python train.py --n_layer=12 --d_model=640 --n_head=5 --n_kv_head=5 --head_dim=128 --d_mlp=1728 --vocab_size=9508 --activation="swiglu" --norm="rmsnorm" --norm_place="pre" --norm_eps=1e-06 --positions="rope" --rope_base=10000.0 --rope_fraction=1.0 --qk_norm=false --attn_scale=0.0884 --bias="none" --tie_embeddings=false --parallel_block=false --init="normal" --init_std_qkv=0.023 --init_std_o=0.00469 --init_std_up=0.023 --init_std_down=0.00285 --optimizer="adamw" --lr=0.000717 --beta1=0.95 --beta2=0.98 --weight_decay=0.12 --lr_head=0.00276 --warmup_steps=303 --schedule="wsd" --decay_fraction=0.918 --decay_shape="linear" --final_lr_fraction=0.0 --batch_tokens=[65536, 131072, 262144] --seq_len=1024 --doc_mask=true --train_tokens=1290000000 --steps=9725 --dataset="wikipedia_en"
Each number is 128 + 24 x the weight over its row's rms, rounded and kept within 0 to 255. Layers, rows and columns count from 0. The size above them is the row's rms in percent of the matrix's.

# layer 4 attention query, 640x640, rms 0.0334, rows 27-53, columns 256-383
size [101 107 102 100 108 104 107 106 102 108 103  84  95 145 107 178 100 106 106  91 103 102 101 110 101  95 104]
[[162 124 156 116 152 142 149 122  99 139 113 102 153 104  83  85 141 132 126 103 153 102 158  90 153 156 161 142  79 119 111 136 127 158 152 137 128 143 147 129 161  84 140  99 145 127 146 135 167 144 111 139 138 160 154 161 113 113 152 140 126 145  91  85 182 118 106 106 120 138 133 142 114 163 118 111 129 142 144 117 109 157 158 119 113 148  85 107 119  76 139 110 116 172 138 151 116 104 150 109 104 104 126 130 131 155 121 128  93  88 135 138 156 178 135 167 159 129 113 122 126 148 139 148 103 109 166 110]
 [137 124 144 151 133 116 131 100 122 110 125 139 115 133 142 130 117 122 135 106 142 141 151 148 105 118 145 128 120 136 114 122 139 108 141 161 137  97 132 114 103 103 135 164 173 134 134 143 151 102 125 163 107 105  77 150 130 125 116 139 120  77 156 128 109  81 144 109 136 127 149 163 121 131 139 133 127  99  84 117  93 121 153  98 168 157 111 102 158 128 110 131 126  50 159 112 152 126 117 144 140 118 122 112 176 149 150 129 162 113 164 101  97 133 165  86 118 105 175 119 143 105  93 148 158 144 107 134]
 [137 142 144 116 143 131  89  99 106 136 154 119 140 141 112 110 144 152 100 128 150 155 119 145 123 137 133 129 147 141 113 122 121 112  99 126 155 131 134  95 135 119 146  98 112 125 179  88 138  95 121 169 127 156  80 113  89 111 105 103 123  92 127 138 132 135 167 116 101 128 151 141 185 118 150 112 120 137 124 129 160 126 121 119 179 139 135 149 106 117  75 147 104  89 127 113 144 123  94 126 110 110 136 136  94  68 107 132 182 143  92 117 152  69 171  75 135 123 130 147 131 136 117  91 169 150  90  99]
 [122 131 132 156 118  85  93 125 133 134 160 112 147 138 159  83 135 150 114 159 157 100 120 172 109 159 148 109 123 127 102  90  91 119 113  93  82 172 168 144 148 131  91  78 111 100 117 147 152 107 124 120 117 170 136 167 134 136 114 113 124 135 106 110 106 144  81 124 155 150 157 114 117 107 113 117 120 162 177 172 101 145 111 132 130 136  91 117 145 118 152 100 121 123 136 117 117 124  81 117 125  85 129 103 119 123 105 109 135 146 134 107 134 157 138 134 118 119 138  86 116 133 127 141 117 117 118  80]
 [ 94 109  95 146 106 105 100 140 181 115 110 105 120 116 149 155 120  82 151 111 148 166 145 125 127 119 152 104 141 157 143 140 134 117 144 151 161 143 148 119 107 133 126 112  98 175 147 127 141 184 108 150 129  78 125 135 181 164 130  99 131 149 103 148  80 166 139 113 141 107 109 125 162 103 137 108 145 130 123 139 121 144  91 120 125 116 145  92 115 160 130 111 123 156 136 137 125 116 109  89 123 166 123 140 100 125 128 144 125  82 124  70 137 130  95 162 143 138 174 172 174 114 152 117 101 130 128  92]
 [178 128 114 187  78 130 113 120  94 124 128 101  86 130  94  94 118 144 151 116 110 116 122 107 131 127 103 122 110 152 111 125 114 132 107 116 132 166 102 115  98 114 129 151 115 140 102 141 204 139 126 136 173  82 154 132 173 130 151 143 169 121 123 103 162  97 144  53  85 118  92  91 108 114 111 137 130 128 150 144 135 128 144 143 130 118 106 152 118 128 135 102 129 132 159 125 128 149 122 132 153 116 135 115 164 106 160 168 144 129 150 143 158 153 103 175 106 143 164 139 129 120 124  82 118  98 161 130]
 [122  98 132 101  85 195 162 122  96 119 153 127 150 131 112  91 117 131 123 142 115 108 153  80 123 103 133 134 124 153 123 158 111 127 166 127 140 180 137 111  98 129 182 142 140 122 123 113  97 141 114 156 148 119 120 167 158  89 163 116 171 126 123 116 168  98 116  96 140 113  98 116  88 147 140 149 138 143 124  72 122 119 143 145 168 176 138 116 122 149 127 120 107 143 147 103 125 118 170  94 116 159  97 172 131 128 151 122  98 117 137 155 139 116 111 107 139 187 122 165  86 125 133 108 127 117 152 131]
 [119 114  88 153 121 152 166 140  70 123 165  90 130 133 131  92 154 150 147 131  99 107 170 135 129 124 128 154 111 131 126 131 157 107 121 145 111 126 127  91 108 110 133 152 137 113 126 132 211 163 121 144 127 106 137 108 180 114 108 149 121 150 105 105 116 153 129 115 124 102 136 161 111 138 128 139 136 143 163 105 105 155 128 118 101 101 107 110 143  97 178 130 124 114 116 109 113 131 134 116 162 128 138  83 131 163 125 140 123 124 143 129  95 155  52 137 139 134 124  90 138 122 162 144 148 121 149 135]
 [ 98  96 146 117 113 115 161 117 129 130  96  53 163 130 144 129 155 102 173 110 118 142  94 141  78 146 111 117 105 118 162 120 124 134 143 183 111 115 132 118 138 123 127 135 119 143 110 155 106 129 163 155  98 144 127 104 169 158 128 103 126 108 126 113  81 153  78 139 179  97  81 133  97 130 126 111 193 106 146 142 110 121 126 146 131 132 163 119 123 114  91 106 131 153 135 131 162 163 137 131 155 113 142 145 122 163 131  70 129 108 126 147  98 162 134 140 141 147 163 128 133 153 140 110 143 142 125 119]
 [140 140 156 140 117  92 123 146 147 134 133 122 120 131 142 149 159 132 107 165  88 138 157 123 125 109 100 126 140 102 120 102 147 118  84 142 109 154 124 134 143 137 162 109 151 145 147 125 149  88 124 138 154 148 106  85 114 149 133 114  97 122 143 146  96 174 100 114 180 148 155 131 153 135 141 146 151 108 138 146 126 136 192 105  97 109  93 117 131 128 120 135 119 140 133  95 117 136  85 133 154  85 128 126  97 154 108 127 134 154  84 122 161 175 149 127 172 126 133 167 134 157  76 111 132 154 114 134]
 [148 119 120 154 118  49 101  75 102 124 113 144 116 134 163 131 149 149 180 119 137 127  74 159 117 133 150 119  44 150 119 128 162 139 118 119  93 131 133 133  97 147 126  77 117 141 126 140 136 147 122 165 127 139 131 128 140 120 100 119 120 141 144 148 157 117 164 148 107 123 135 134 132 110 143 137  77 134 135 124 132 105 117 128 146 141 159 104 113  85 133 134 131 110 111 154  67 162 123  95 123 114 132  95 123 106 144 106 154 141 162 125 139 121 128 130 160 118 171  82 134 119 108 120 146 146 110  88]
 [113 160  97 126  95 109 164 112  88 150 188 122 119 113 183 184 131 126 136 122 112 126 110 140 131 142 166 144 151 163 177 130 140 117 123 124 119 155 119 133 135 183 126 100 118 160 139 129 102 115 124 139 188 140  88 159 162 153 129 139 121 116 116 139  87 150 141 156 165 123 102 154 159 129 134 122  89 163 120 136  83 118 123 131 176 162 134 112 147 147 143 155 134  98 135  86 130 118 133 106 105 104 124 125 157 147 184  93 141 138 126 136 171 101 103 129 110 134 141 129 166 124 106 145 151 107 146 167]
 [175 166 136 148 143  84 135 154 154 129 129 130 107 163 151 154 136 166 122 146 132 142  79 182 177 146 170 139  85 115 137  98 104 141 154  76  92 134 135 164  82 107 115 137 162 137  84 126 111 142 110 130 112 138 140  94 129  80 178 115 142 143 153 142 141 132  80 109  83 126 182  84 122 135  92 112 115 146 122 124 122 135  98 148 129 149 153 140 122  90  85 145 119  80 107 151 120 146 152 132 143 137 134 139 166  98 134 111 150  97 119 119 113 128 175 113 145 130 101 140  91 142 180 130  78 136 110 113]
 [148 135 130  97 135 149 166 112 113 112 157 142 108 131 101 125 143 169 106 165 146 155 138 101 125  90 105 145 133 148 106 116 152 146 114 130 154 143 149  55 132 145 152 161  87 104 139 117  92 121 116 149 138 149 110  95 154 116 116 117 155 132 116 115 117 106  86  92 122  86 109  87 142 126 142  92 156 161 139 141 177 112 180 196 134 151 130  97 136 132 118 115 127 110 127 150 189 127 154 105 136 106  99 167 117 133 136 102 145 112 104  89 167 107 137 137 112 195 114 142  77 114 137 109 131 132 156 148]
 [ 83 126 172 136 105  90 115 130 167 110  94  87 146  91 131 115 164 125 155 140 121 117  67 191 136 139 122 129 174 126 134  99 127 120 101  94 105 133 125 133 100 132 133 102 107 111 158  82 112 123 140  65 116 144 178 131 113 124 129 106 110 122 147 194 103 108 151 181 120 150 138 152 120 115 156 104 107 179 123 124 113 129 131 154  87 134 139 104 145 121 148  76 129 136 122  70 174 177 121 122 113 120 123 145 174  92 160 135 118 125 155 149 126  88 104 118 149 153 169 103 144 156 134 159 114 121  93 125]
 [122 125 134 166 128 130  88 163 131 152 129 114 139 125 134 136 127  88 140  88 110 103 107 145 166 139 153  99 125 101 125 100 106 116 124 119 127 120  81 151 132 119  90 125 142 146 109 121 136 118 144  81 133 119 146 133  86 129 163 134 111 117 114 133 146 152 156 134 135 163 147 162  78 122 124 139 132  88 112 115 105 126  99  75 115  90  98 163 106 129 132 151 150 146 132 130 101 135 122 157 121 138 175  91 131 143  83 132 121 136 136 143 127 143 134 119 113  56 120 116 184  89 104 139 131 103 111 135]
 [158 109 177  99 133 169 144 115 104 136 117 161 111 130 182 140 135 125  78 132 120 104  96 175 151 124 147 150 106 123 148 142 134 201 175 113 121 115 104 124 158 140 139  82 134 119 120  83  74 133 147  81 184 114 127 129 119 128 121 137 107 129 147 118 108 121 111 188 135 148 151 182 135 138 107 135 160 135 151 173 125 131 117  79 104 158 145 129 102 142  83  50 144 100 151 117 123 171 140  71 146 123 144 181 160  96 146 130 133 133 145 149 134 109 140 168 125 117 123 143 145 105 129 135 123 114 128  83]
 [114 122  94 131 138 116 135 118 154 100  87 121 127 125 124 141  96  88  85 148 107 145 160 118 137 141 143 124 121 142 116 139 142 149 143 122 158 122  99 162 136 140 179 102 154  88 146 109 118 138 118 161 155 134 141 162 139 144 141 132 133  97 146 120 141 169 185 109 104 112  92 151 140 110 121  87 125  96 110 128 160 114 112 114 133 138 148 106 121 143 130 147 136 128 136 122 115  94 105 122 122 132 140 157 109 117 109 123 102  94  89 161 103 147 106 141 122 165 132 154 130 123  95 108 150  82  88 111]
 [110 110 132 146 134 157  76 154 124 159  94 118 128 132 129  74 157 100 165  78 144 122 107 162 141 113 148 123 128 115 125 145  86 109 155 108 146 154 119 149 148 101 100 127 132 141 137 110 139 116 119 124 133 130 153 107 155 140 152 116 144 121  66 128 118 109 131 114 124 145 151 174 110 125  94 147  98 100 134  92 122 160 118  74 131  81  71 138 121 116 165 138 141 107 124 132 118 129 118 149 135 117 158  80 157 136 114 180 132 161 132 124 143 148 109 129 136 160 129  80 139 103 127 133 132  90 138 172]
 [140  82 116 108 115 116 106  82 106 105  74 148 116 114 132 158 150 117 154 114 107 141 119 137 108 151 116 116 122 122 131 133 152 155 117 132 123  95 121 139 115 133 110 158 158 144 104 143  84 110 126 125 122 124 110 103 103 123 103 116 108 142 150 147 101 126  81 111 140 138  72 126 125 176  79 116  93 114 165  99 162 134  84 120 112 104  82 154 149 101 155 105 127 109 107  83 101 102 136 134  90  81 104 124 108 124 109 120 116 176 109 126 135 164 139 100 123 137 116 123 122 103 121 121 136 147 158 162]
 [134 150 157 136 153 119 136 133  92 148 143 104 144 141 144 142 119 135 164  96 101 131 139 161 142 136 141 143 127 107 125  98 102 137  88 150 141  61  83 119 127 130  84 141 142 139 161 126 132 111 134 119 122 166 136 125  93  87 130 166 119 150 130 116 142 141 141 130 166 142 152 145 170 147 100 155 121 121 107 124 133 116  72 104 158  96  90 139 134 108 100 114 109 169 136 107 108  91 132 145 152 156  86 100 143 113 132 127  89 127 169 154 118 102 115  94 115 153  80 145 125 120 148 162  81 163 162 126]
 [136 143 165 131 142  99 148 138 124 139 106 161 105 112 111 117 135  81 118 107 133 154 116 166 139 157 126 139 146 133 114  93 159 154 112 132 170 115 127 161 139 135 143 118  96 129 129 101 148 152 139 127 138 155 125 144 149 141 118  84  84 135 102 138 152 143  81 102 142 166 123 119 159 104 141 129 155 160 122 119 142 140 111 134 118 142 112 133 107 167 101 141 102 139 109 107 106  73 142 136 139 100 127 135 136 105 119 132 156 150 137  72 131 149 130 131  97 119 124 104 116 147 106 127 135 104  96 117]
 [155 100 166  95  85 148 108 105 122 103 123 143 172 124 172 149  93 157 170 116 106  94 112 149 138 132 133 125 135 179  84 149 120 133 164 121 124 103 176 148 113 111  98 122 141  69  80 112 145 138 166 153 147 139 117 176 146 146 141 121  93 129 134 119 153 139 164  97 125 109 136 108  93 141 127 139 133 171 168 105 128 108  89 113 158 136  62  95 122 124 140 131 134 121 144 119 135 122 119 146  80 172 103 104 130 129 128 135 146 135 128 148  97 114 102 102 133 115 100 137 107 135 150 150 156  93  84 111]
 [115 123 128 143 127  93 139 134 154 152  98 165 127 162  82 155  91  93 157 123 133 147 138 102 123 126 147 137 134 113 202 167 135 146  90 131 134 172 146 135  97 178 137 148  79 127 175 124  87 123 137 138 131 120  97 139 155 125  99 142 145 118 146 129 126  92 129 121 101 128 129 112 139 128 139 160 127 150  92 171 188 130  98 148 136 159 145 112 131 130 104 121 114 116 127 152 123  96 135 121 117 104 135 128 107 124 161 151 111 142 103 116  75 128 137 173 105 171 133  90  92 118 115 123 149 125 135 144]
 [140 163 117 191 160 123 130  98 141 113 123 128 153 126  98 128 103 113 174 155 113  84 114 166 118 117 104 120 115 117 117 111 157 122 113 145 138 117 149 141  68 142 143 134 138 136 152 137 166 148 109 131 117 135 141 134 137 155 127 149 118 135 157 202  78 117  98  83 165 126 124 104 128 107 120 155 106  86  72 177 146 134 105 142  80 130 118 153 142 120 132 138 138  98 126 121 106 127 127 133 156 108 110 168 157 120 151 146 152 127 146 128 114 159 133 117 131 141  78  73  83 113 115 123 146 144 102 115]
 [125 122 163  86 130 144 160  78 167 125 117 152  92 144 114 150 112 101 120 135 145 125 148 108 118 109 121 156 168 147 182 114 128 179 137 123 146  93 137 134 117  94 153 144 113  89 136 164 124 143 115 146 136 148  64 114 150 124 112 102  94 133 125 153 121 133 101 110 114 144 125 108 137 165 142  92 125 138 163 157 148 118 147 168 102 146 142  99 131 123  89 126 120 117 115 119 140 114 114 133 127 135 115 158  78 105  96 125 138 115 142  96 102 115 113 168 127 160 156 167 110 126 120 140 156 170 118 106]
 [107  98  96 120 130 123 158 108 134 162 132 138 110 158 143 137 105 153 161 131 166 100 136 103 157 157 139 159 117 110 111 108 144 106 140 125 134 173 191  99 106 119 148 166 144 161 115 147  72 131 131  83 110 134 158 189 128 127 144 103 128 112 108  55 115 106 151 163 168 111 174  82 130 173 135 152 107 126  88 132 122 115 129 150 126 151 146 139 173 195  76 110 128 118 159 131 150 136 147 128 151  85 147 120 121 102 139 127 116 136 155 134 102 115 125 174 125 138 136 165 170 165 148 163 117 181 109 127]]
# layer 4 attention key, 640x640, rms 0.0327, rows 27-53, columns 256-383
size [104 110 103 112 114  99  73 106 110 109 105 137 111  54 108  52 102 115  75 138 103 120 115  86 113  99 107]
[[116 114  88 122 157 135 132 132 119 150 111 106 101 110 108  88 140 140 158 156 140 139 152 126  90 130  95 141 127 134 125 133 142  75  97 162 154 146 137 134 127 142 119 139 150 170 129 102  83 142 148 175 155 157 135 110 110 156 117  71 125 151 131 197 100 121  73 137 129 113 103 153 149 134 159 117 142 114 121 163 113  98 140 103 185 158 126 111 134 139 131 104 119 150  96 112 132 125 124 145 155 125 131 138 127 138 149 142 123 156  92 100  93 121 137 149 147 145 142 128 164  97 115 150 129 160 145 129]
 [159 119 180 181 119 131 127 130 142  85  77 110 147 133 115 171 129 157  98 120  83 119 154 152 118 143 147 135 109 114 138 164 132 143 159 115 102  90 149 148 104 115 120 103 114 100 146 140 142 105 147 125  85 100 116 128 158 116 114 121  77 148 118 109 147 114 143 136 129 142 135  87 130 113  78 135 149 129 136 107 155 131 121 134  84 121  62 128 161 114 161 135 110 153 118 141 139 142 116 139 135 160 142 139 125 113 159 178 132 120  94 167 137 159 130 140 156 127 157 142 106  79 138 129 112 113 157 129]
 [ 86 136 152 140  87  89 139 133 126  71 135  89 100 141 176 134 156  98 106 164 121 140  90 141 109 122 160  93 154 136  92 122 143 108 127 104  74 108 132 136 144 102 142 128 159 132  97 131 125 103 107 110  96  98 172 147 100 128 143 112 144 130 117 136 166 135 109  96 135 144 187 130  98 140 110  79 154 137 156 125 124 108 114 140 119 122 149 128 142 157 100 130 145 116  98 147 122 110 134 120  96 138 118 162 127 132 122 117 131 114 155 135 129 140 135 113 124 162 156 107 136  98 136 117 124 140 115 123]
 [129 147 140 114 136 124 179 131 150 127  72 106 116 139 138  54 163 106 159 146 136 131 156  81 111 134 150 128 170 127  85 148 178  91 110 151 144 110 166 124 158  88 162  79  95 110 139 144 109 119 109 115 132 120 132  97 144 134  96 135  89  92 113  92 131 165 144 144 148 137  74 143 135 136 114 133 128 163 119 125 127 115 124 137 147 181 150 116 145 127 139 158 101  81 131 118 140 113 175 143 117 107  81 138 147 103 164 109 116 148 113 111 129 138 135  94 150 175 100 111 143 145 126 124  90 144 117 130]
 [187 123 145 136 145 104  82 114 196 102  88 100 134 157 117 173 134 117 151 156 165 137 135 174 150 143 129 134 135 154 113  89 113 160 169 116 101 144 159  95 130 102 116 131 132 118 123 177 133 133 121 125 150 139 129 124 128 127 130 144 150 135 128 150  69 103 166 149 113 164 192  98 138 140 140 113 113 158 136 136 122 138 151 165 103 132 158 127 147 117  85 155 128  95 137 110 121 144 148 106  85 140 141 151 138 163 149 139 127 145 111 114 124 134 142  86 102 103 126 162 126 111  88 125 142 139 125 188]
 [144 102 119 123 130 104 126 171 144 131 156 135  99 134 158 116 115 127 122 156  90  92 130 179 107 134  81 164 119 124 117 129 102 155 136 153 144 120 105 119 163 139 135 112 116 134 120 125 181 108 131 118 153 113  85  91 133 104 147  80 113 150 170  96 131 124  95 196 117 105 151  85 160 121 180 150 145 136 131 117  95 152 132 103 135 142 162 171 120 172 146 124 131 146 132 141 137 124 104 155 124 107 164 108 145 134 124 107 126 195  88 170  99 121 131  88 157  71 134 141 135 127 158 132 149  77 153 137]
 [159 146 122 109 135 167 166  63 162 162 120 106  84  95 134 157 135 144  84 149 134 110 121 136 160 147  38 157 113 113 147 100  99  93 122 152 109 132 119 174 124 134 114 146  84 114 135 122 113 135 162 182 130 143 134  88 105 102 142 106 128 138 146  80 118 157 134 127 115 141 147 141 151 100  79 143 119 155 169 130 128 103 125 169  81  83  91 136 102 122  68 121 139 139  99 129 101 133 161 112 159 120  93 115 161 158 114  90 119  94 153 106 120 132 127 116 147 136 129 107 119 146 126 144 107 136 164  88]
 [157  99 120 100 143 122 122 143 148 144  98  89 160 122 126 122 141 143 163 102 105 132 146 128 146  80 105 123 127 146 157 142 144  98 151 151 177 138  88 156 179 142 157 129 161 110 150 138 112 172 146  96 132 122 130  64 161 130 117 103 140 121 134  95 116 135 135 117 153 168 112  87  83 145 130 120 128 137 129 156 114 101 138 103 117 161 131 124 122 153 147  93 122 141 139  96 162 122 129 111 133  84 155  88 158 162 130 117  79  98 182 162 100  84 136 144 145  87 108 122 115 135  85  81  74 143 115 120]
 [153 109 119 128 115 104 151 106  91 119  88 113 162 156  78 151  75 159 146 128 112 175 136 121  90  89  98 136 148 144  77 104 140 157 142 129 159 154 149 110  97 108 132 104 129 132 137 130  96 101 118 151 106 159  88  73 152 136 151 163 156 112 115 152 103 143  88 105 137  87 150 134 123 103  75 137 119 144 117 124  99 131 135 145 126 131 113 110 160 135 149 144 136  91 121 163 124 121 164  97 141 128 110 141 110 129 135 116 145 144 147 136 157 142 131 119 128 138 115 139 106 116 134 147 148 113 190 162]
 [126 111 126 147 110 141  93 135  90 145 133 110 109 149 142 132 122 113 151 118  98 128 113 103 133 113 160 133 141 155  68 154 127 160 117 152 106 119 143 128 151 150 163 136 118 161 121 120 173 124 167 116 105  92 110 115 139 124 169 134 136 107 140 157 156 113 119 124 126 141 101 138 117 135 120 155 128  94 134 117 127 142 109 110 148  94 134  88 118 167 109  50 129 155 124 137 115 129 101 118 139 127 133 163 119 110 168 131 159 137 126 161 130 117 104 113 156 154  94 109  96 105 144 112 126 120 147 130]
 [ 99 115 119 116 131  95 116 146 124 165 104 158 128 152 117 137 138 128 124 179 152 128 174 147 113 123 134 116 103 100 128 176 134 138  98  89  97 133 170 136 165  72 126  93 147 177 155 103 146 110  88  96 136  75 105 168 127 126 142 134 113 141  82  57 170  99  94 156 131 100 166 162 157 120  88 132 181 129 107 132 136 138 134 128 140 146 131 128 128 123  99 103 124 152 119 152 128 148 123 119 163 122  82 156 127  99 153 147 159 104 106 174  75 149  94 117 181 152 155 137 158 122 116 115 133 155 119 147]
 [153 108 136  84 118 161 155  99 121 117 142  92 159 115  77 141 116 133  93 143 115 170 168 127 116 110 100 128 141 164 141 127 140 146 141 151 136 130 165 122 117 120 145 150 102  74 132 138  98 159 141 147 101 182 166 139 138  95 128 119 123 120 154 121 111 109 106 102 109 157 102 124 147 150  80 110 142 166 142 124 123 136 141 152 143 124 169 104 110 100 127 112 112  91 114  89 177 112 134  98 113 131  62 150 140 153 112 126 108  95 128  97 126 106 153 179 138 200 120 111  99 162 132 143 145 150  94 160]
 [108 136 138 145 166 142 101 103  70 128 129 108 113 128  76 100 126 142 154  99 109 141 143 160 129 106 112 116 143 120 162 132 150 126 114 123 126 109 135  88 133  95 136 151 148 144 142 124 154 105 116 125 134 116  97 145 119 126  93  84 142 155 125 132 114 120  95 121  99  85 111 120 131  85 137 115 149 140 136 158 103 156 111 142 150 120 121 137 133 135 114  81 104 163 104 112 143 134 128  85 127 109  95 123 140 140 155 106 138 138 103 122 118 155 139 141 123 165 165 167 110 160 130 189 145 104 141 162]
 [ 91 101 124 126  95 107 112  82 101 167 161 145 116 123 152 128  90 131 142 103 109 147  85 131 144 111 128 119 156 132 131 138  85 108 135 143 116 153 124 150  65 159 136 125 174 157 107  89 143 124 169 100  97 123 108 133 117 153 183 138  99 129 136 100 157 111 180 113 150 120 120 164 110 135 130 150 105 138 141  65 109 145 114  97 162 146 143 153 102 121 136 101 139 170 112 106 131 119 161 169 130  79 102 106 111  92 179 147 106 108 158 162 115 149  98 109 158 145  90 124 141 152  99 139 136  83 128 131]
 [145 129  98 106 133  80 104  84 108 129 131 143 163 135 128 130 141 126  95 139 135 108 128 133 134 156 152 134 123 105 127 115 117 140 124 100 145 144 134 145  99 118 134 146 134 108 138 173 119 112 100 155 135 130 143 205 100 107 130 143 143 107 104  91 136 162 114 141 158  98 142 127 121 117  81 137 156 110 129  90 138 125 160 122 137 130 140 125 123 105 135 167 141 128 153 186 109 111 115 140 126 144 130 103 110  92 114  98 155  93 111 156 182 148 106 118 129  94 138 121 133 104 104 122 145 110 114 127]
 [120 110 102 126 141  95 112 120 124 138 125 165 175 145 132 136  99 111 124 145 147 143 156  74 121 130 104 147 112 144 115 134 143 137 132 147 112 152 158 119 144 128 166 119 138 131  78  91 130 104 185 144 170 198 104 115 126 143  99 146 132 171 102 135 116 115 142 156 128 115 178 136 193  96 164 185  95 168 143 132 141 133 145 132 114 145 108 161 131 126 164 141 154 137 134 164 107 138 141 140 175 115 152 133 153 139 100 166 173 137 107 157 143  79 112 110 122 114 118 137 129 151  87 127 134 144 185 116]
 [ 94 178 109 120 113 129 125 105 110 117 194 104 165 147 100 101  87 155 118 112 119 156 120 155 115 144 137 117  92 132 154 127 133  94 129 152 141 122 148 109 146 119 103 169 110 141 123 129  82 137 136 142 116  96 167 138 161 128 119 105 166  80 133 110 128 116 123 100 108 138  90 107 120 115 142 119  86 120 119 136 152 124 125 134 104  94 166 147 153 117 184 102 132 170 144 135 119 128 119 109  91 157 111 124 111 176 158 101 116  98 119 124 166 152 119 177 123 143 124 118 124 122  99 158 132 103 111 112]
 [102 111 153 129 126  67 109 147 143 123 142 128 147 123 152 117 111 104 151 102 121 136 100 110 135 113  84 143 130 155 148  94 128 138 122 142 121 143 123 132 128 118 148 141 190 154 132 110 151 113 152 111 116 122 141 121 139 155 121 109 102 155 156 159 115 148  85  99 125 121 126 157  98 143 167 153 152 117 142 117 111 128 165  93 142 128 124 183 158 109 106 144 152 201  98 116 122 147 116 180 167 109 214 102 101 126 141 130 100 142 126 100 159 144 146 116  81 104 126 119 163 124 142 106 175 139  92 118]
 [ 99 116 150 122 109 135  79  81 110 136 164 120 187 108 143  99 130 121 113 148 128 134 122 132 126 115 118 134 139 128 132 147 140 162 100 156 151  71 150 133 136 128 155 127  98 135 130 114 116 152 144 155 172 146 107 124 154 129 133 131 133 163 143  98 123 131 149 178 134 124 117  97 105 135 158 175  70 141 165 139 132  97 149 111 168 126 148  86 127 137 139 106 115 102 118 129 114 121 145 106 134 125 154  95  94 123 150  63 100 167 135 191 132  92  92 102 112 151 110 150  79 102 137 111 122 149 182 146]
 [124 120 169 177 154 130 132 149 139 155 115 137 138 136 141 119 128 105 152 109 117 120 109 108 136 116 143  88 120 133 122 114 121  89 108 160 156 128  95 137 156 120 136 116 130 138 129 104 157 119 121 115 107 119 116 122 136 136 120 141 142 124 115 168 109 153 126 139 140 120 150 168 130 129 163 118 104  81 120 115 109 114 105  41 114 106 127 144 122 127 141 178 120 132 156 128  71 108 130 155 105 134 188 114 128 138 127 142 128 119 133 119  96 133 119 101 137  57  86 113 153 115 115  99 119 117 119 119]
 [153 126 162 128  94 130 136 150 176  99 107 124 132 115 155  89 113 127 147 141  99  99 142 139 171 134 121 114 136 126 103  90 112  80 142  97 140 115 138 146 141 135 124 120 127 152  97 167  97 151 136  63 121 153 138  94 129 146 126 148 141 136 133 105 116 135 177 115 112 164 136 103  97 127 138 131 128 111  94 163 126 155 117  71 111 104 123 143 120 145 142 184 107  76 151 125 138 179 134 151  80 130 136 112 154 145 136 147 140 122 129 118 111 119 116 130 153 113 123  75 147 111 107 131 153  84 105 127]
 [112 142 163 147  95  87 112 112 152 122 112 130  86 135 164 138 127 107 152 107  59 140 105 133 135 105 113 108 143 138 147 126  90 132 108 142 107 114  87 139 108 129 131  88 158 174 119 126 165 155  98  67 118 111 116 128 120 127 127 117 142  93 143 126 137 114 115 143 136 137 185 132 112 152 116 129 117 100  79 113 146 121  71  65 140 116 143 124 139 135 140 124 125 110 109 109  86 140  94 164 127 137 164 125 111 171 146 158 123 137 137 124 151 136 115  81  99 117 116 115 123 101 143  85  77 127 163 149]
 [139 121 161 133 169 115 142 127 141 134 153 166 133 127 135 119 145 132 120 134 148  87 138 126 153 161 168  99 106 143 151 132  71 126 117 142 111 134 119 188 107 118 101 149 124 149 127 112 104 162 135 110 186 106 116 153 117 127 138 121 134  99 129  89 141 141 132 133 103 121 138 115 159  91 158 134  97 104 129 118 113 158  95 135  91 119  86 154  99 113 136 142 138 125 116 148 147 146 157 174 138 137 194 124 103 157 106 156 145 103 151 141 114 146 116  89 134  92 181  84 156 105 116  77 100 111 168  81]
 [146 132 158 148 126 151  91 140 137 105 111 133  99 132 178 150 141 128  97  98 119 126 102 131 115 122 129 140 112 114  99 122 155 116 140 119 166 110 103 157 100 132 111 114 170 158 116  95 121  81 118 107 138 100 101 115 150 155 161 104 163 112 118 134 116 159 102 115 126 142 181 125 141  92 128 108 130 120 109 104 172 112 116 106 137  97 125 167 147  96 138 141 146 118 123 115  90 155 122 184 174 117 147 132 115 113 124 123 106 104 143 126 133 163 137 114 116  78 105 141 130 129 159 116 118 155 119 146]
 [174 120 191 127 114 118 121 123 121 134  54 135 149 137 163 157 123 110 114  92 106 147 133 127 172 110 150 107  96 102 115 166 106 140 117 144 116  89 125 146 172 143 130  93 137 123 150 137 115 132 128  96  89  89 114 180  72 136 131 116 118  78 108 121 140  95 111 130  90 130 158 139 127 105 104 119 117  98 123 124 151 102  96 101 115 108 134 149 112  91 139 164 130 115 141 145 150 145 119 159  96 100 163  90 118 101 111 130 121 161 110 119  99 184 125 112 132  85 117 111 189 141 113 114  83  85 152 125]
 [134 129 142 167 146 126 111 157 109 104 136 124 125 143 160 118 126 103 175  80  83  96  84 135 151 114 127 104  90 111 123 108 122 112 139 143 134 132  71 136 121 129 105  93 143 172  84 125 145 117  93 117 100  86 148 112 124 179 162 151 134 128 130 163 173 134 154 128 129 140 121 140 163 137 134 147 106 105 109 129 113 119 127  85 105 111 122 152 130 126 139 137 136 124 124 136 107 106 134 193 146 111 181  98 144  99 118 135 146 106 118 114 153 149 143 113 124  62 129 105 147  70 117  99 116 132 107 119]
 [136 122 135  79 128  99 172 152 137 139 132 161 115 162  92 135  77 142 144 134  91 158 124 140 127 144 110 159 131 115 124 113 158 156  91 102 164 127 112 140 127 146 109 102 140 116 145  95 144 119 118 135 142 138 127  96 125 106 157 113 108  93 113 163 119  92  86 145 152 125 100 129 130 139 107  88 172 125 132 116  97 115 145 132 151 167 175 147 138  78 122 122 123 112 157 138 162 145  82 138 146 142  85 155 172 134 148 153 115 118 135 120 125 142 109 144 135 166 161 110 103 114 112 143 156 131 121 164]]